Weights of a small GPT-style language model, trained from scratch on English Wikipedia.
Size: 15 layers, width 448, 7 heads of 64, MLP 1024 GeGLU, 33.6M parameters.
Each number is 500 + 25 x the weight over its row's rms, rounded and kept within 0 to 999. Layers, rows and columns count from 0. Numbers have three digits each. The size before them is the row's rms in percent of the matrix's.

# layer 12 attention value, 448x448, rms 0.0375, rows 0-48, columns 392-447
096:507442517538480445495525485511495500470497532533472489505472475536492522499527486509496475490515527528519455503520441510512505480498528475507492500471537515487482508462
098:506497512504531485483468507527508493462512471505501501492485472468490501501507500462478513509517500532486536473500512486556462541454523507542500496506508491530487467507
095:521522492502496482475530494486489458465533534474492480495461497502541480529526469511474458495516474527519543543500509492500511493515517464502492475507559488494513494496
089:489510473473499503508503495497479529522515508481513497509499551574524491466476473514531542490535472482509488531477547499476533441481520544486490525500507532555464525511
094:455507525503501531491544519500511527524534498472487502468529532548473496484546504492513500498524536549465488516509488484524544458476516499476545539505469511497502485545
096:460519533554484526486504486491487513452487502525482462484444534478473501513477493534498519509485482462489538501513486476494484484523474483428557513523491487484521531485
093:503496484517481515506531541451502495515508496540495511511466523538510504525475484521479456507540503532491463464509517557483463453494507498459500500568503491477483518507
097:483521505524491514500481521475490515481502477491457476484484507544502467494508507489496494495480528505468451518551452500495548516475544470484517491505554466534521516509
091:514483518487490517482511475543483509484513493504472556494526478498524466495502500527517496500450482535490522507534488473477495546538543490496488511504511495503500496512
094:480546526482479454495495522506503516487535496507509459500536475499493508492519494470473506472479530529517477502500523462502522511489516533525493519522461457521519478539
097:466503498436457489503513541510517458444511509508483512499512492509574490520539510452481479489477509518484499511486517505479515473510518531520497532490543477491515506515
096:464518467501525493518475528496534460504521481524465510534513434497554502558496513562488484483475487487481470535494514503472477493448492484522526527470514517537469464530
095:475477491521520515504476505507512442463463512523534482508527470496511512453503494494517482496478559517536511488465500502485486537483485522509501544537443480556539517513
097:495485513456460519490478499500538508510434520502504486486469493412481506502490497480506516535511480462479506497505502527542524448509493484488474492481543533495486486489
095:558487504475484484536529520466515482521496470473504491466461488489540462476494491504527481519484483506495489526510505546461484498522535478521486443470538476504481514466
095:487502502473458474496537503502502487558475540524530453525507498502534499532515517463468473479490520484506499519541461507483560520516529517505441484527491546486513494505
095:512520479500551480505496519527501500526517495555467500492521448544525488500516458494510504539514478498509476485579508509502460451486505500528494438507498482515494485493
094:487505480472515488503506462533487553523449488486501498497524483515522523488508522485505546476467502518539477495502460473487505487482477493473480507509494516471519543441
094:478499507469470489460507531470509467467503503457502535504489533507516521499471497523499493488493475591522519487514488477509492517483529518530528507502515511483497497526
094:469469518475513530477488500506468459540499529511533515485468472494490510506497494506539452503475509487515462514504503489472524557509504526486504455491502495522500492522
095:507499490495465462518512482485502468475496476510511510510481467436480527470463478525498535478526503516493474501517530471493520527528467522472498527496507507515484513464
095:536505499473440503509477488526525500511505510506479514501475496505500519496501512490507471476494507463463499489499474495500477497502542515495513462463472513462471561513
100:478496475484527500505497514498476507488503461514516465522492469529490489466471503480504490496474480489487466550495507544526529518495491497520499500493490450558496522514
093:499528476512505500487552491541507506482482497519489490490507503469471505538503477503552577470523505510495520508494487509519515513457491468517484532523469488495548447517
095:481477467530518483478468480524464492501517485513485481519469475456505465527516458515498472503507515522496469506482507532501520488497483512496469499472501520486523533479
095:498538462492501522527514485534509500532519487524512495491523515529499487493489512482493496477511495456499488523501487525468510502496491520536481513516493492506504544523
100:510546496509507471517509535486502467542488512522518468536492511538498532482492510530525498470528532489511499460489556489495489527492472498503513513503501482483521568496
095:496446478486541461492539527476502497491513475499433470491491533511534476482504501492503500532497516498510516486508498493503467467500490475503447457497487517502505521493
095:499456506499553476499475444519533491538509497519493475487490513500508486488475497466469517491487505463489523491439467519528517497537505494441503519552514480540485513470
098:467510475462475498479510479469533440536477520492498509487536505527519462515471509440522500528553515518494484496498503461552501515496550529468501500522558486501504482461
096:523484475485532523494487458482510493499525496503534526484479512533501519491493471513511478504524478489484489495505454517493487491469484498480516509520498505503491505532
098:525503457513461485504528516451463504505480446525506472508507489505493495481526535523517498517540517502475480517530491518483502496500498470522507493500516503490495551498
097:520531537505505492484542555498474516494472481504462524501475507485500513479500476498519428475511499478474470518549490495538476477533506490522486446469495509466526515515
101:519505497502520492449453468485543489450491522505495497481488495483506475493525457508482528459467502491517477490523457487471488500510485515504521470480521547506500558512
096:474452522460496484509537519483507497491492480511498507522496515490501473512515493470501537477508436493526504495502501503522518506495525489491465469503501506493515499520
092:518537496558485525497502554525487509549519470464458474491522492505528528467481503495513523520468503515501514494486515517486476510504482490480512507460530481507506505516
096:527505511558511451493529542469456517490505507513488466537487501503523528488489498474511511485487508505474544481549497508514522484486538509520514492513492529505492474499
089:516500503489494511487512526480496480543488475482510480474493554499510465501486487480471500494502518467448513464513510465511474454536548502459529449520536526500497558482
096:475509519488534489502483520495542523457535492502502535505500551538481463501494513547469479504521460524481510479496459491511472496492501499511491524550527466500502532474
100:472471479541534539510515515469499433460508491466500480491482502537495528551519477488491479537515487523500499517509531493502529511510505519533474479502491448534468505497
099:541484516551506512488491426524484524513542482484522508500448424495490519507463551499528501522523492461520479479439508475502511552484507507456475527522499455513488458495
097:540500514523521472529485487535483468512501483505500501528466539506464521521485478540498460516513521526479479484535503501499495461485468509475472510516457479445525516505
096:498527491504450543502526512518504531505452510505477509469485525477514506481485507500534464544484510508479436493503520481498496531457506475509502478567466471465513494483
097:513513434503477464510493487509466504456503452503535514506468479519488448487491473523479540478444493492518498489503468450488511467498494507541464541492511520489497503475
099:496513494549425545516490516503506478535504528508475506475521477477481461534495522514493491539487484483480511516491509491468507486521488495490483550437526553529489515473
099:478488485519513488490498517501488501521524459514522477550466498470460527498464511475488509501527518524508480496480491519502490503510496468459470577505539491482495476478
098:510526481522487489500530518504489499478504483471537513515449465499520534500512541500453532471487505487518527471500466494515497507499504545490539495528498470526504541467
101:499516537485513561508489501471455515518505469473503460508457534488550470475476514520461509508499529508478487531531526511449522506499514491504494499476510492487470494518
097:496508476498521528508485516492544533496495489501488504476573517485449541465551476529502483487516463509471498506494515512483460492484482510511505493502485529487505465512